{"d_model": 256, "n_kv_head": 4, "head_dim": 32, "d_mlp": 1024, "activation": "gelu", "bias": "none", "init_std_down": 0.0494, "optimizer": "soap_variant", "lr": 0.0129, "weight_decay": 0.0, "warmup_steps": 200, "decay_shape": "linear", "doc_mask": true}
Each number is 50 + 10 x the weight over its row's rms, rounded and kept within 0 to 99. Layers, rows and columns count from 0. The size before them is the row's rms in percent of the matrix's.

# up: layer 5 MLP up, 1024x256, rms 0.0495, rows 810-836, columns 0-127
# down: layer 5 MLP down (transposed), 1024x256, rms 0.0494, rows 810-836, columns 0-127
up810 103:52 50 55 62 44 40 48 35 57 43 51 47 50 43 53 61 55 48 51 52 57 33 45 49 55 59 53 61 46 49 36 57 40 69 52 61 58 48 53 32 48 70 43 44 59 52 56 48 37 56 45 39 35 58 59 67 51 53 46 61 53 73 49 34 48 44 52 57 48 49 52 42 38 31 45 41 39 39 45 53 62 45 60 61 60 42 36 60 45 57 70 62 46 46 48 44 53 54 41 49 58 63 56 67 38 43 54 47 39 48 65 48 48 60 65 50 44 26 64 46 36 45 37 44 31 58 51 56
down810 104:52 50 49 53 58 44 43 41 52 33 50 50 44 54 45 45 47 69 57 54 45 49 64 45 49 41 65 39 54 47 84 31 60 49 54 47 57 63 36 63 57 49 47 63 41 44 51 28 37 46 55 68 46 51 58 47 44 47 56 37 46 46 63 51 39 55 57 43 38 61 43 52 38 54 48 46 45 70 36 60 55 49 37 27 38 49 62 46 57 55 47 46 49 55 67 48 56 46 53 48 60 44 41 43 56 67 63 34 44 62 45 34 47 65 35 49 47 77 51 49 68 39 44 62 38 42 45 60
up811 106:54 60 67 63 55 55 40 48 52 08 46 61 50 45 36 39 43 46 41 63 40 54 28 53 54 53 57 49 45 42 43 64 56 53 53 51 52 56 45 55 31 52 38 54 51 46 44 39 42 43 71 62 47 45 25 52 60 58 54 35 47 50 27 56 70 40 62 66 56 55 42 52 41 59 54 55 54 46 45 55 45 55 41 36 50 50 42 58 40 49 52 37 47 40 41 48 43 45 56 34 51 44 61 56 52 64 51 43 64 36 68 40 77 52 65 48 60 48 56 35 57 54 55 40 37 39 41 43
down811 109:55 44 71 48 37 46 58 74 56 65 37 71 40 57 52 48 51 67 62 52 54 33 41 50 57 58 38 41 50 55 43 43 39 40 53 39 39 56 52 45 55 49 32 42 56 50 54 57 54 61 39 64 81 63 38 57 47 39 52 66 47 61 58 53 41 38 69 55 57 42 63 46 60 65 59 21 59 53 55 57 57 57 42 43 47 53 51 33 59 33 39 55 45 52 58 51 43 58 34 51 45 38 37 59 58 62 75 59 37 63 47 61 33 52 45 56 51 55 42 35 54 61 47 41 55 33 57 52
up812 098:31 50 42 53 57 58 52 47 47 73 34 67 51 66 46 44 60 42 44 48 44 48 56 59 47 56 50 42 54 49 56 70 44 63 53 55 65 50 54 49 49 53 64 53 44 62 50 65 40 53 50 45 40 46 51 41 44 38 44 60 46 33 58 47 73 59 56 43 52 47 60 49 49 37 52 44 56 63 52 40 60 55 33 59 51 50 38 36 64 46 36 42 49 39 47 59 56 63 57 44 56 62 47 46 52 51 68 44 68 56 37 41 33 60 48 74 70 54 39 45 62 53 63 56 55 59 55 45
down812 099:62 48 58 39 37 40 73 33 42 32 60 38 41 44 59 59 54 47 64 65 33 39 52 50 65 41 35 44 38 43 39 47 47 58 50 63 55 52 51 52 61 44 77 62 53 45 65 29 34 42 59 43 52 37 50 54 51 56 47 49 39 48 37 48 31 45 39 49 57 63 47 55 43 49 46 43 48 51 55 54 52 43 67 33 54 72 57 39 47 34 52 58 44 51 64 46 45 58 35 58 43 56 43 53 50 58 40 62 38 41 61 41 48 49 41 48 44 26 60 50 42 53 52 58 64 61 58 52
up813 102:39 52 34 47 58 40 41 56 45 41 48 46 44 54 54 48 45 65 40 64 41 52 64 50 49 40 51 43 63 58 51 53 57 48 40 57 32 60 24 28 62 47 54 51 48 53 55 67 45 76 64 38 62 59 39 46 58 43 40 39 52 54 45 78 60 56 44 57 61 47 56 50 47 58 58 60 45 44 42 52 29 40 32 67 38 59 53 53 50 36 45 55 67 65 47 42 41 41 56 58 54 59 53 54 54 38 45 57 51 52 21 70 57 48 61 53 54 53 76 57 39 43 60 44 59 53 39 61
down813 094:48 46 51 42 41 62 48 47 63 58 59 56 35 51 48 45 55 42 43 48 74 50 56 43 51 48 59 54 53 41 43 45 58 47 65 37 57 37 49 45 36 58 52 50 46 53 42 40 56 43 43 60 59 41 69 45 55 63 50 79 43 44 22 28 52 22 62 41 55 47 44 49 54 60 66 47 57 61 58 59 59 60 50 39 47 58 35 61 49 55 43 48 24 39 64 75 45 50 53 36 49 37 47 56 54 55 48 58 41 40 77 35 48 38 33 49 53 47 29 54 51 66 44 58 54 41 49 50
up814 098:52 63 55 53 51 29 54 46 48 39 57 50 49 78 32 48 66 53 54 62 54 56 64 43 48 36 46 36 62 62 44 35 52 48 49 40 52 56 47 62 68 42 42 43 39 61 47 41 64 43 57 38 60 39 38 38 58 60 50 58 73 54 56 43 64 39 62 62 37 30 38 52 42 43 41 60 44 41 46 51 31 42 61 50 42 43 35 60 48 64 63 59 31 46 35 57 49 49 47 46 48 59 42 39 50 56 66 37 44 64 45 53 54 60 49 39 46 53 53 39 65 42 51 48 64 46 81 56
down814 100:36 65 65 39 50 65 56 47 43 53 47 46 62 56 57 51 59 48 52 38 42 59 42 35 66 62 54 62 55 27 43 54 37 45 50 52 27 44 58 40 53 50 49 29 45 53 62 63 50 63 59 61 67 70 41 36 44 53 48 56 28 57 73 46 57 37 49 60 53 41 49 49 62 36 53 64 57 49 58 34 60 29 58 60 49 49 53 52 39 61 52 53 47 46 54 64 47 31 53 41 40 42 60 49 54 43 50 42 60 51 65 61 45 39 57 58 57 45 62 52 56 56 46 50 33 65 47 66
up815 104:51 53 46 48 43 49 60 41 38 45 63 31 40 49 63 51 63 46 49 49 58 40 42 38 52 57 29 50 44 55 62 51 57 61 52 48 70 49 58 59 51 65 53 53 50 50 62 61 52 33 52 38 51 27 52 58 53 45 61 45 44 43 39 35 57 37 58 45 53 44 63 42 52 71 54 46 48 36 36 27 51 51 42 61 50 48 60 78 32 50 48 57 52 58 65 47 59 52 49 43 57 39 52 37 40 42 52 49 60 21 57 49 68 38 48 47 57 49 42 49 41 60 42 46 32 47 44 54
down815 101:51 43 39 62 41 59 68 59 59 42 50 45 46 54 53 64 56 44 55 62 39 51 65 46 68 51 51 30 53 48 45 34 60 41 48 49 23 49 28 59 47 54 43 40 60 46 49 47 43 60 39 39 52 49 58 49 51 50 47 55 54 68 38 42 58 29 55 37 48 54 54 45 36 62 56 58 46 67 54 53 35 16 60 40 58 63 62 19 44 51 61 47 56 58 52 58 39 61 37 55 46 40 57 60 56 65 50 48 52 45 31 56 46 64 50 41 46 47 37 57 45 57 46 46 51 39 48 37
up816 099:47 52 56 48 57 55 42 37 56 57 46 57 47 44 60 46 59 65 36 41 51 47 32 44 51 57 48 49 20 61 57 23 58 57 67 51 50 47 45 38 34 28 41 63 51 46 60 44 39 62 41 52 40 63 52 52 40 56 59 51 55 52 72 64 46 46 56 66 54 44 57 65 46 38 62 43 56 45 51 48 44 68 55 54 48 44 37 65 48 42 50 42 47 40 45 71 50 47 78 58 44 47 40 58 45 47 29 29 63 44 47 51 38 55 49 39 43 62 49 57 59 42 48 50 55 48 80 38
down816 101:27 51 38 60 41 49 50 50 53 49 52 43 51 59 37 58 49 66 61 47 43 51 47 38 52 49 41 28 43 49 55 46 50 29 44 61 48 49 67 57 48 65 54 53 37 52 36 72 55 45 60 52 51 75 50 56 46 54 52 64 45 56 55 45 55 63 47 33 53 34 45 51 54 25 48 49 53 46 51 66 34 42 56 73 54 53 50 34 44 57 56 53 44 61 45 37 39 57 47 37 32 65 61 47 52 37 44 52 49 52 51 54 63 65 44 40 60 51 39 43 45 58 56 61 64 31 62 39
up817 089:43 51 65 54 41 63 63 49 45 47 41 68 49 51 31 33 52 54 39 68 40 62 65 47 53 73 38 39 54 53 55 49 55 43 56 43 75 46 52 35 66 65 30 59 53 53 36 51 53 60 42 34 30 41 52 37 58 36 73 39 45 54 47 56 61 55 42 68 51 46 52 56 68 56 56 64 36 73 45 44 46 58 49 62 38 40 39 49 56 40 44 41 58 31 47 29 65 37 48 53 65 61 48 48 61 54 46 62 46 59 40 66 72 60 40 58 41 45 62 48 54 54 39 41 56 55 32 49
down817 090:72 47 42 42 54 50 34 53 33 52 63 57 60 62 57 46 65 59 50 56 46 43 44 53 16 55 52 45 45 65 49 56 59 28 44 45 44 62 55 59 51 53 41 76 35 28 68 34 45 49 37 72 45 60 47 51 52 67 53 54 42 55 67 31 57 56 37 35 57 43 32 50 42 39 24 44 44 46 55 54 46 47 41 47 33 66 54 57 41 42 54 63 41 44 50 49 45 58 69 46 58 53 55 54 53 34 48 55 51 49 53 49 54 45 64 70 59 51 33 59 49 43 61 45 44 37 58 44
up818 102:60 50 47 49 73 60 38 36 41 45 43 29 30 49 44 59 44 45 45 48 33 49 50 33 56 58 55 51 49 54 37 53 32 47 78 51 67 60 43 49 58 66 54 28 58 51 47 63 31 54 45 64 54 64 51 59 55 48 45 61 30 45 65 39 41 51 59 56 44 61 37 57 59 56 34 49 61 54 49 67 51 55 70 51 45 56 45 62 52 46 55 47 62 46 49 47 47 53 43 34 52 57 48 64 41 35 39 58 53 55 32 63 60 57 55 47 64 61 44 34 38 53 44 48 54 78 51 42
down818 091:42 55 64 42 32 61 61 55 61 57 56 62 68 56 42 33 50 62 57 62 74 59 45 72 37 52 49 36 52 52 67 45 62 62 37 50 40 36 39 35 36 47 42 61 41 45 48 48 68 48 58 52 60 37 53 25 55 63 60 56 60 52 33 85 50 45 26 57 62 36 46 56 50 57 52 52 52 50 39 33 54 49 53 48 46 49 42 44 50 54 35 63 46 50 58 49 59 50 55 68 46 42 43 50 52 66 48 56 53 42 61 45 51 65 51 58 51 35 56 57 58 61 46 50 56 36 37 38
up819 110:52 39 41 47 41 47 49 49 50 68 46 25 51 49 44 52 50 66 51 35 46 57 35 55 61 51 58 53 63 55 33 57 53 55 50 49 37 49 37 44 34 47 35 41 61 41 36 52 56 58 49 48 56 61 61 41 68 47 37 37 53 50 52 66 61 49 52 45 52 44 48 54 35 50 59 50 50 51 48 49 44 57 45 26 73 53 45 48 56 24 54 57 53 46 55 60 42 55 78 55 39 31 37 47 41 52 50 49 52 61 41 33 59 44 50 58 38 47 54 40 57 48 45 45 37 42 44 48
down819 105:62 32 57 46 46 72 46 61 64 48 64 47 40 36 51 38 43 47 48 51 54 44 38 38 48 62 36 43 37 44 54 41 47 53 63 50 49 44 59 47 46 53 58 70 40 49 56 44 46 51 41 47 30 75 55 65 43 36 53 49 33 36 47 44 51 38 46 56 35 45 40 50 56 40 62 50 43 64 52 51 45 51 60 48 43 45 56 27 53 54 42 48 67 49 61 49 58 43 50 47 64 60 53 52 65 74 63 59 52 33 71 71 55 63 59 45 75 39 61 60 63 46 45 57 48 44 52 58
up820 095:44 48 42 52 56 66 63 23 46 47 38 63 56 52 48 31 56 39 42 49 26 46 44 40 55 60 42 61 35 45 61 22 48 59 27 56 43 54 46 40 57 47 53 45 45 51 47 66 42 64 28 63 55 55 51 57 59 52 56 46 43 49 41 49 28 52 60 38 47 50 55 49 62 64 46 50 36 64 56 60 45 26 58 53 50 46 46 34 48 36 39 29 43 38 53 47 36 46 48 42 58 44 51 43 41 36 51 43 44 43 29 43 58 66 48 41 57 54 65 66 47 68 55 67 48 62 50 51
down820 096:41 38 52 51 53 49 40 54 45 29 58 38 60 45 64 60 58 35 59 45 45 56 43 61 46 37 67 50 47 54 43 34 57 45 63 47 54 48 39 68 50 60 52 44 48 51 45 53 49 48 57 48 49 72 63 53 57 54 33 50 54 48 43 29 40 58 38 52 28 42 45 52 53 19 54 50 52 56 37 40 59 45 39 73 55 54 30 45 49 50 53 63 51 36 42 56 65 46 28 64 72 41 36 59 65 45 44 55 43 38 52 63 42 43 66 49 46 45 47 45 38 65 46 46 44 22 41 53
up821 104:60 53 52 40 66 69 41 47 53 43 48 21 48 36 48 61 49 64 49 59 70 51 43 49 60 40 58 41 44 63 56 59 38 64 44 58 45 38 61 57 44 66 54 50 50 49 37 55 42 52 46 68 49 55 55 33 51 46 52 45 43 39 43 52 72 51 59 43 56 33 46 56 62 30 49 48 41 57 35 60 72 54 39 41 48 57 43 65 64 58 49 51 58 53 56 38 41 59 39 49 55 45 64 42 67 57 45 49 55 45 62 50 55 39 39 54 43 53 55 35 64 51 57 45 50 47 49 35
down821 103:41 49 47 53 43 58 46 58 60 49 62 73 47 45 48 59 59 66 48 53 48 67 54 58 57 64 45 65 56 49 50 41 36 59 39 29 33 44 46 38 36 33 37 49 37 38 48 34 54 57 52 57 64 31 39 53 30 27 33 49 70 37 62 59 45 50 27 33 51 42 61 37 64 55 43 59 57 61 51 41 43 50 47 47 32 53 71 55 66 41 51 50 62 38 34 63 57 54 52 53 60 45 62 60 59 72 30 53 44 54 31 50 48 45 45 33 55 40 62 40 38 37 50 63 51 29 53 60
up822 103:56 61 55 58 55 68 45 45 49 58 58 29 61 32 49 39 52 50 54 50 55 49 58 55 38 65 40 55 51 46 68 54 48 59 55 43 50 49 43 31 60 72 69 45 54 69 50 55 44 50 53 45 53 46 71 64 68 45 49 43 62 44 49 44 47 51 46 59 58 40 61 52 45 57 45 61 49 67 57 47 44 29 41 58 58 52 66 38 63 55 43 55 50 47 54 57 52 63 77 39 54 54 63 48 35 37 56 55 49 48 36 38 58 54 31 28 41 58 48 45 47 61 62 66 43 38 54 54
down822 104:56 34 39 43 40 59 36 73 43 46 30 54 46 41 49 55 42 59 55 43 53 51 52 50 59 32 35 37 41 52 46 55 69 52 48 53 40 39 38 60 58 48 39 37 42 40 58 41 48 54 41 61 41 58 66 28 56 50 43 30 52 45 51 43 58 54 57 42 61 62 54 44 56 67 49 46 58 41 63 42 69 52 48 54 51 52 54 40 45 67 48 54 46 34 61 36 48 52 52 60 58 32 46 49 43 57 35 48 60 36 54 57 48 55 56 43 52 60 60 49 52 53 56 59 39 72 55 54
up823 097:44 41 34 43 48 36 43 56 45 49 49 49 41 61 56 45 36 49 53 54 51 55 34 53 52 37 51 37 52 42 61 49 49 44 57 53 49 51 43 40 54 56 39 41 47 40 41 40 42 60 40 41 47 48 28 50 55 69 31 46 48 43 40 51 36 56 50 52 51 61 49 54 61 47 44 33 36 59 48 39 64 45 56 55 65 61 53 54 57 52 25 62 56 48 68 59 40 44 55 46 40 39 43 59 50 44 32 40 33 60 56 53 50 58 43 34 43 54 64 56 61 41 52 39 59 59 38 59
down823 101:62 66 54 51 55 55 49 38 64 44 62 43 49 64 46 55 50 53 68 48 38 59 60 49 28 58 54 43 63 60 35 42 42 36 58 58 43 39 67 51 31 48 42 46 33 46 56 53 41 56 54 49 50 44 53 36 46 41 53 50 50 26 48 37 52 76 46 47 64 57 51 70 51 50 67 47 59 62 36 52 46 51 66 54 56 55 21 46 50 55 57 49 73 58 48 66 52 38 53 62 54 64 39 51 55 37 27 53 60 56 57 48 55 49 44 34 48 33 62 60 63 69 49 52 68 40 46 46
up824 102:64 50 52 66 46 54 43 51 48 62 57 69 36 56 60 52 66 42 56 28 62 49 47 35 40 44 44 42 46 52 31 27 44 54 45 51 31 44 47 37 53 51 40 63 63 47 50 37 37 46 55 30 51 62 53 44 58 31 24 51 38 55 70 40 52 70 60 69 53 36 58 58 43 50 62 44 57 49 48 46 49 43 65 56 38 58 46 44 54 55 54 54 47 52 45 43 55 47 48 54 52 53 56 48 38 50 64 60 48 47 43 61 60 55 70 51 52 62 41 44 53 56 52 71 67 58 58 52
down824 097:57 35 49 35 51 53 41 56 52 40 44 48 64 38 53 42 37 59 54 69 33 69 58 52 47 52 51 58 49 55 53 61 46 48 61 38 44 46 48 57 38 60 68 37 51 47 42 53 56 58 55 64 68 45 42 62 51 46 44 48 49 43 54 55 58 51 47 47 42 47 47 54 46 70 44 38 52 50 39 51 58 42 42 64 47 41 63 60 39 41 40 47 61 59 53 47 40 57 57 50 46 63 43 52 46 51 58 41 51 78 45 57 46 48 44 34 50 38 55 73 33 42 51 46 48 47 47 39
up825 095:51 56 53 70 49 53 51 47 46 47 27 41 45 47 46 43 62 64 39 46 42 42 56 52 65 58 44 49 33 42 41 54 48 55 63 45 48 36 78 30 56 32 55 55 41 42 49 59 51 37 52 60 28 49 35 35 61 61 46 65 66 38 70 58 41 56 40 65 35 33 67 65 49 51 46 44 54 43 49 44 44 44 54 37 50 71 45 54 66 62 35 46 57 48 48 62 36 48 49 51 52 55 71 49 60 69 49 47 60 43 43 57 58 56 50 65 46 55 31 55 36 71 48 29 57 52 56 45
down825 097:52 53 55 65 30 36 63 76 66 52 67 63 58 56 44 59 46 56 42 69 36 44 30 45 55 46 42 66 65 47 56 32 38 60 38 57 46 57 50 61 52 49 64 40 47 55 57 38 54 59 48 40 66 57 56 51 45 30 49 30 46 62 28 50 70 41 69 34 51 52 44 52 53 63 55 42 62 49 53 54 61 43 59 53 57 38 42 59 57 35 75 40 44 35 59 30 40 33 62 33 56 47 27 48 46 44 46 57 48 54 58 55 45 59 49 27 54 46 61 53 56 45 48 49 49 41 40 52
up826 098:56 32 48 52 72 31 62 38 49 48 43 50 58 37 46 47 61 52 46 62 59 42 63 51 52 61 35 63 63 45 67 59 42 48 61 57 54 42 55 47 61 46 39 53 57 58 38 47 56 41 62 60 44 33 58 51 59 61 53 31 38 53 37 34 41 40 50 62 51 65 54 60 43 58 49 33 59 50 54 59 14 58 48 64 47 38 42 46 41 64 45 53 62 54 37 48 60 60 53 37 37 36 51 49 53 54 30 48 56 36 51 54 58 45 50 83 49 57 61 56 53 26 54 56 51 48 42 56
down826 097:42 51 39 39 50 40 57 55 72 47 59 62 47 52 52 54 35 44 53 32 30 54 34 44 49 35 53 36 37 53 42 46 64 34 47 49 48 52 42 65 56 48 58 39 52 33 59 55 52 55 41 45 63 47 58 45 52 53 45 68 55 41 68 53 53 47 48 24 41 51 56 65 54 51 53 38 45 43 43 49 49 33 50 46 41 52 48 47 64 39 56 47 43 69 66 36 35 27 46 60 60 64 68 44 52 48 65 56 51 54 45 45 57 52 38 39 53 38 57 43 40 52 54 65 56 67 44 36
up827 099:73 44 54 56 57 58 67 41 55 49 51 59 58 50 51 44 52 55 31 53 44 47 55 44 49 43 46 49 44 51 64 48 72 37 59 57 47 59 26 40 49 43 37 46 61 41 42 54 64 35 45 69 49 46 52 43 61 44 37 56 46 29 44 47 58 30 56 50 52 54 51 58 37 51 63 34 28 49 41 30 58 41 52 70 69 57 79 47 44 47 40 48 66 54 51 52 48 55 42 43 48 60 58 69 57 46 38 29 61 45 52 43 60 51 52 58 55 54 37 47 50 53 52 49 42 47 50 50
down827 098:45 57 41 58 54 49 54 54 60 56 37 42 45 29 39 46 56 48 50 59 43 55 54 66 50 42 53 47 64 52 54 51 54 53 52 66 38 55 58 47 39 66 48 52 33 48 57 56 52 48 49 22 36 39 55 53 42 25 53 43 69 59 78 66 42 52 42 43 50 32 46 51 41 55 47 52 57 39 36 49 29 52 55 72 49 39 26 40 51 54 45 35 47 58 50 43 40 50 61 30 59 52 49 47 42 50 52 52 37 38 35 51 37 53 56 37 43 63 54 50 56 39 37 43 54 43 70 38
up828 106:41 64 53 31 46 50 53 47 77 58 54 58 30 54 43 54 68 63 54 38 39 47 52 59 36 49 41 43 59 36 41 59 63 43 40 48 69 60 50 39 40 55 57 52 45 53 52 56 40 60 50 44 51 65 57 52 65 54 37 51 49 57 54 56 59 48 37 67 37 46 51 41 66 45 58 43 48 55 39 56 41 43 49 59 44 39 39 51 56 44 44 59 59 40 50 55 48 57 61 40 43 57 42 30 47 51 45 57 29 64 56 37 41 47 51 50 54 48 30 44 53 52 58 32 49 38 64 51
down828 101:69 45 40 52 54 50 53 53 44 33 45 40 61 60 56 44 40 57 52 39 63 32 55 38 58 42 41 47 42 51 40 36 52 60 52 41 22 42 39 35 55 52 30 45 58 30 38 49 52 47 46 54 48 32 41 49 56 48 45 47 55 46 42 48 46 52 62 35 47 52 58 59 47 68 32 51 49 45 53 57 43 54 49 69 77 55 48 51 40 53 64 42 45 48 53 42 47 36 35 49 51 37 67 50 41 43 61 43 40 55 29 72 55 46 51 45 29 64 62 44 41 57 46 61 55 49 29 59
up829 097:60 63 51 56 59 52 49 56 45 42 55 43 62 57 51 40 53 41 48 50 46 57 44 26 63 61 54 64 55 62 57 47 67 52 42 57 56 52 35 54 37 40 34 65 51 50 34 71 63 56 44 49 55 59 45 43 78 59 65 42 46 51 42 60 45 56 47 40 47 49 43 43 59 49 54 35 57 61 51 46 48 54 40 58 54 40 55 43 60 43 41 50 44 45 44 35 41 55 46 59 50 45 55 51 24 51 67 44 29 45 48 59 60 54 58 39 48 65 52 39 42 47 56 54 76 57 41 52
down829 089:52 48 57 34 52 44 46 38 57 54 41 61 46 38 51 57 54 49 54 39 51 56 55 65 48 24 55 43 47 62 39 52 42 39 50 44 42 50 77 45 62 63 55 32 63 50 67 38 51 29 39 55 46 50 67 56 29 45 36 55 35 45 53 34 60 53 59 46 58 57 51 61 46 28 22 62 35 42 53 45 57 48 48 39 50 45 29 60 54 66 62 55 51 57 56 52 50 50 53 55 40 51 47 59 83 51 37 42 64 52 73 42 44 47 52 50 40 40 47 50 63 54 46 62 45 40 43 36
up830 099:57 59 45 43 48 36 66 69 52 44 42 46 38 55 45 58 50 37 36 51 56 52 39 36 69 35 55 36 59 50 60 41 54 72 41 53 48 49 48 57 49 37 66 48 42 64 59 44 29 52 58 59 42 44 33 57 54 40 71 48 55 49 44 70 68 50 49 60 45 56 43 43 71 47 41 35 41 71 51 43 43 52 42 46 31 48 40 49 48 26 41 57 45 33 41 48 51 45 42 39 46 63 50 52 51 56 46 64 44 43 63 59 51 53 39 51 45 34 49 45 65 44 56 51 54 36 53 37
down830 095:44 59 47 44 50 58 52 51 44 35 62 53 50 63 30 47 51 63 56 36 52 52 32 52 57 56 45 54 62 60 45 51 36 45 41 52 44 59 56 53 54 49 46 51 66 58 46 45 66 42 56 45 50 55 48 49 61 40 55 72 49 70 42 42 47 55 64 41 45 50 58 51 45 51 38 46 45 49 49 43 42 60 60 52 55 44 48 35 53 63 67 53 46 65 60 38 44 61 51 49 54 36 60 44 51 39 66 46 57 63 38 60 50 66 70 51 61 61 51 51 39 63 56 65 61 47 52 49
up831 095:44 35 46 54 46 55 50 54 43 70 40 29 50 46 50 57 36 72 28 43 48 30 55 59 55 46 44 56 42 60 41 58 39 63 55 43 42 51 66 36 52 56 53 45 41 61 46 45 46 62 48 51 53 57 49 46 48 52 51 50 39 42 52 51 69 45 50 54 60 61 72 40 45 66 50 63 40 50 52 49 53 61 43 40 48 50 39 62 53 55 55 50 68 55 41 44 52 44 43 46 61 55 73 49 68 51 44 68 53 65 46 53 48 28 55 69 53 47 39 28 58 45 59 56 28 47 48 45
down831 094:65 48 46 43 54 57 39 56 59 52 43 56 50 37 36 42 54 29 82 51 37 62 51 40 48 51 53 67 63 52 68 60 58 47 49 46 50 43 42 52 53 50 44 45 56 45 63 44 69 51 56 45 46 60 70 30 44 72 44 42 68 48 32 42 45 56 53 16 66 46 32 43 52 39 57 43 62 53 54 57 42 48 67 60 47 56 49 56 34 57 60 45 48 43 46 56 39 62 63 50 41 32 52 51 49 45 50 58 44 42 57 62 40 49 38 62 31 44 48 45 57 73 53 61 55 50 56 48
up832 099:47 59 72 38 64 65 69 39 60 55 55 69 40 52 58 61 62 31 63 42 46 61 39 54 57 57 50 52 55 60 53 69 54 42 61 34 45 52 58 58 44 23 67 53 58 47 64 63 59 46 55 52 65 56 48 48 43 36 40 40 63 49 38 63 42 62 42 34 55 45 59 49 26 59 43 38 54 45 26 52 48 47 38 59 55 59 60 51 57 45 58 33 30 38 47 53 39 62 64 58 54 60 53 66 52 61 35 64 60 57 44 58 48 44 59 66 46 53 33 54 37 62 46 36 54 47 43 28
down832 097:51 59 50 53 47 40 53 58 69 52 56 36 51 53 64 52 42 66 47 47 57 60 53 50 45 58 53 44 37 28 37 35 46 58 26 48 42 52 54 34 44 61 44 37 52 66 50 60 64 63 46 52 56 29 28 51 53 48 60 59 39 64 61 59 49 42 66 56 42 59 40 38 61 47 66 44 62 31 54 72 34 52 58 48 57 47 39 50 46 39 64 66 66 58 41 55 50 44 82 44 52 43 47 48 49 46 66 43 35 34 48 61 45 65 46 56 51 49 47 47 41 49 47 57 57 54 46 50
up833 099:54 54 41 42 43 54 59 51 71 50 37 42 39 50 37 48 21 53 61 54 63 44 35 44 54 45 43 68 63 64 34 46 44 40 33 45 45 66 53 40 36 60 67 54 45 50 41 53 49 65 43 46 47 55 54 62 67 50 45 47 54 57 35 50 56 52 51 33 37 54 26 53 41 52 39 61 50 54 53 55 65 54 41 32 54 46 46 32 52 28 29 44 41 58 55 52 47 34 50 38 33 38 65 53 49 46 42 40 59 65 42 58 64 28 62 45 42 65 54 54 58 54 42 54 42 45 38 61
down833 093:42 45 57 65 53 53 35 43 44 46 49 55 69 45 56 45 49 37 53 55 43 52 64 40 51 47 48 28 41 41 58 54 40 60 66 46 54 45 36 63 38 46 37 43 41 49 37 39 52 37 50 47 63 39 48 42 33 49 51 41 46 57 75 56 31 37 35 60 66 49 62 42 47 45 48 40 59 40 57 47 56 43 67 71 52 42 56 63 59 60 59 46 52 44 43 27 40 70 47 46 63 66 27 50 36 45 50 56 58 51 65 44 43 65 48 54 37 36 29 46 67 34 57 48 46 48 68 31
up834 100:56 54 45 64 41 22 52 40 39 47 33 53 43 46 62 56 65 54 65 61 56 52 38 49 43 39 49 59 35 66 55 54 38 59 56 50 52 62 67 59 48 44 43 58 42 45 52 50 60 59 42 58 43 51 50 48 49 40 44 38 55 59 57 52 62 54 52 61 37 43 50 42 54 55 49 33 45 52 48 50 42 47 50 42 34 60 37 72 59 40 55 51 42 59 50 57 65 73 23 46 36 50 36 48 36 45 46 59 40 22 52 46 64 62 38 36 53 42 46 33 39 43 48 53 50 50 74 60
down834 101:56 47 48 51 53 43 50 58 54 58 53 27 56 47 39 58 43 58 43 44 55 50 64 59 51 34 48 48 45 54 47 43 62 46 46 49 50 37 46 41 64 60 54 50 57 55 50 60 41 28 31 45 42 50 71 25 51 40 52 59 32 51 44 61 33 40 47 54 55 59 60 44 47 50 54 61 30 53 45 64 51 65 63 53 48 49 38 32 35 37 49 46 64 60 64 54 57 52 67 58 59 69 51 54 63 55 57 57 42 48 44 51 31 46 40 60 32 39 54 47 44 52 47 41 40 66 21 33
up835 105:39 55 48 52 42 54 50 52 50 55 56 42 44 56 68 56 39 63 33 51 56 44 61 47 47 39 57 42 42 75 59 61 58 63 45 53 38 62 56 40 37 57 47 42 49 55 43 44 49 48 66 45 51 36 52 33 59 31 53 55 25 42 51 45 66 59 66 47 75 57 52 68 49 44 35 52 34 68 54 61 53 62 58 47 53 47 59 60 51 40 40 48 37 59 48 60 48 46 51 46 49 47 47 43 53 46 52 67 33 63 67 57 41 41 51 64 48 52 44 52 55 68 38 41 26 59 38 59
down835 099:51 58 47 57 56 56 63 41 59 51 47 49 52 55 48 50 42 37 58 73 35 69 37 55 39 44 50 58 40 57 73 55 60 46 54 52 65 35 56 50 46 61 46 43 49 57 37 42 62 54 59 37 59 48 50 62 50 38 40 56 46 53 48 46 42 31 49 64 56 51 51 54 52 61 44 38 48 39 55 57 46 26 42 40 51 45 65 49 49 48 76 53 57 40 54 54 69 49 59 43 70 56 57 65 56 42 47 45 67 53 42 47 46 49 48 54 30 48 64 63 44 55 45 61 60 42 54 42
up836 098:54 43 47 48 43 63 57 41 56 51 43 58 36 49 37 45 48 32 67 52 43 53 39 50 46 23 62 51 49 29 74 62 62 27 67 46 56 60 52 43 50 52 59 57 42 54 60 48 52 64 53 48 62 67 54 50 34 48 56 44 36 54 43 47 50 35 68 24 54 62 58 77 49 46 59 48 64 56 47 53 63 62 48 27 61 67 41 48 46 54 53 57 60 76 39 56 57 58 57 46 71 54 77 26 51 70 50 69 59 41 46 55 36 39 55 61 57 42 50 59 43 58 43 60 49 57 60 50
down836 099:46 33 48 54 56 51 50 49 51 50 51 45 62 50 56 47 42 57 52 49 73 47 52 53 65 66 33 26 48 56 43 62 39 46 45 64 46 45 45 35 40 45 40 41 58 59 49 52 41 59 38 38 43 53 45 40 46 70 58 62 55 50 47 44 58 50 75 47 54 49 46 53 33 39 49 45 39 20 61 65 48 54 71 65 39 38 43 54 52 44 51 57 42 36 64 48 47 56 70 53 51 39 57 74 63 49 57 58 42 72 52 58 54 49 45 44 41 32 42 47 49 50 50 46 54 58 61 47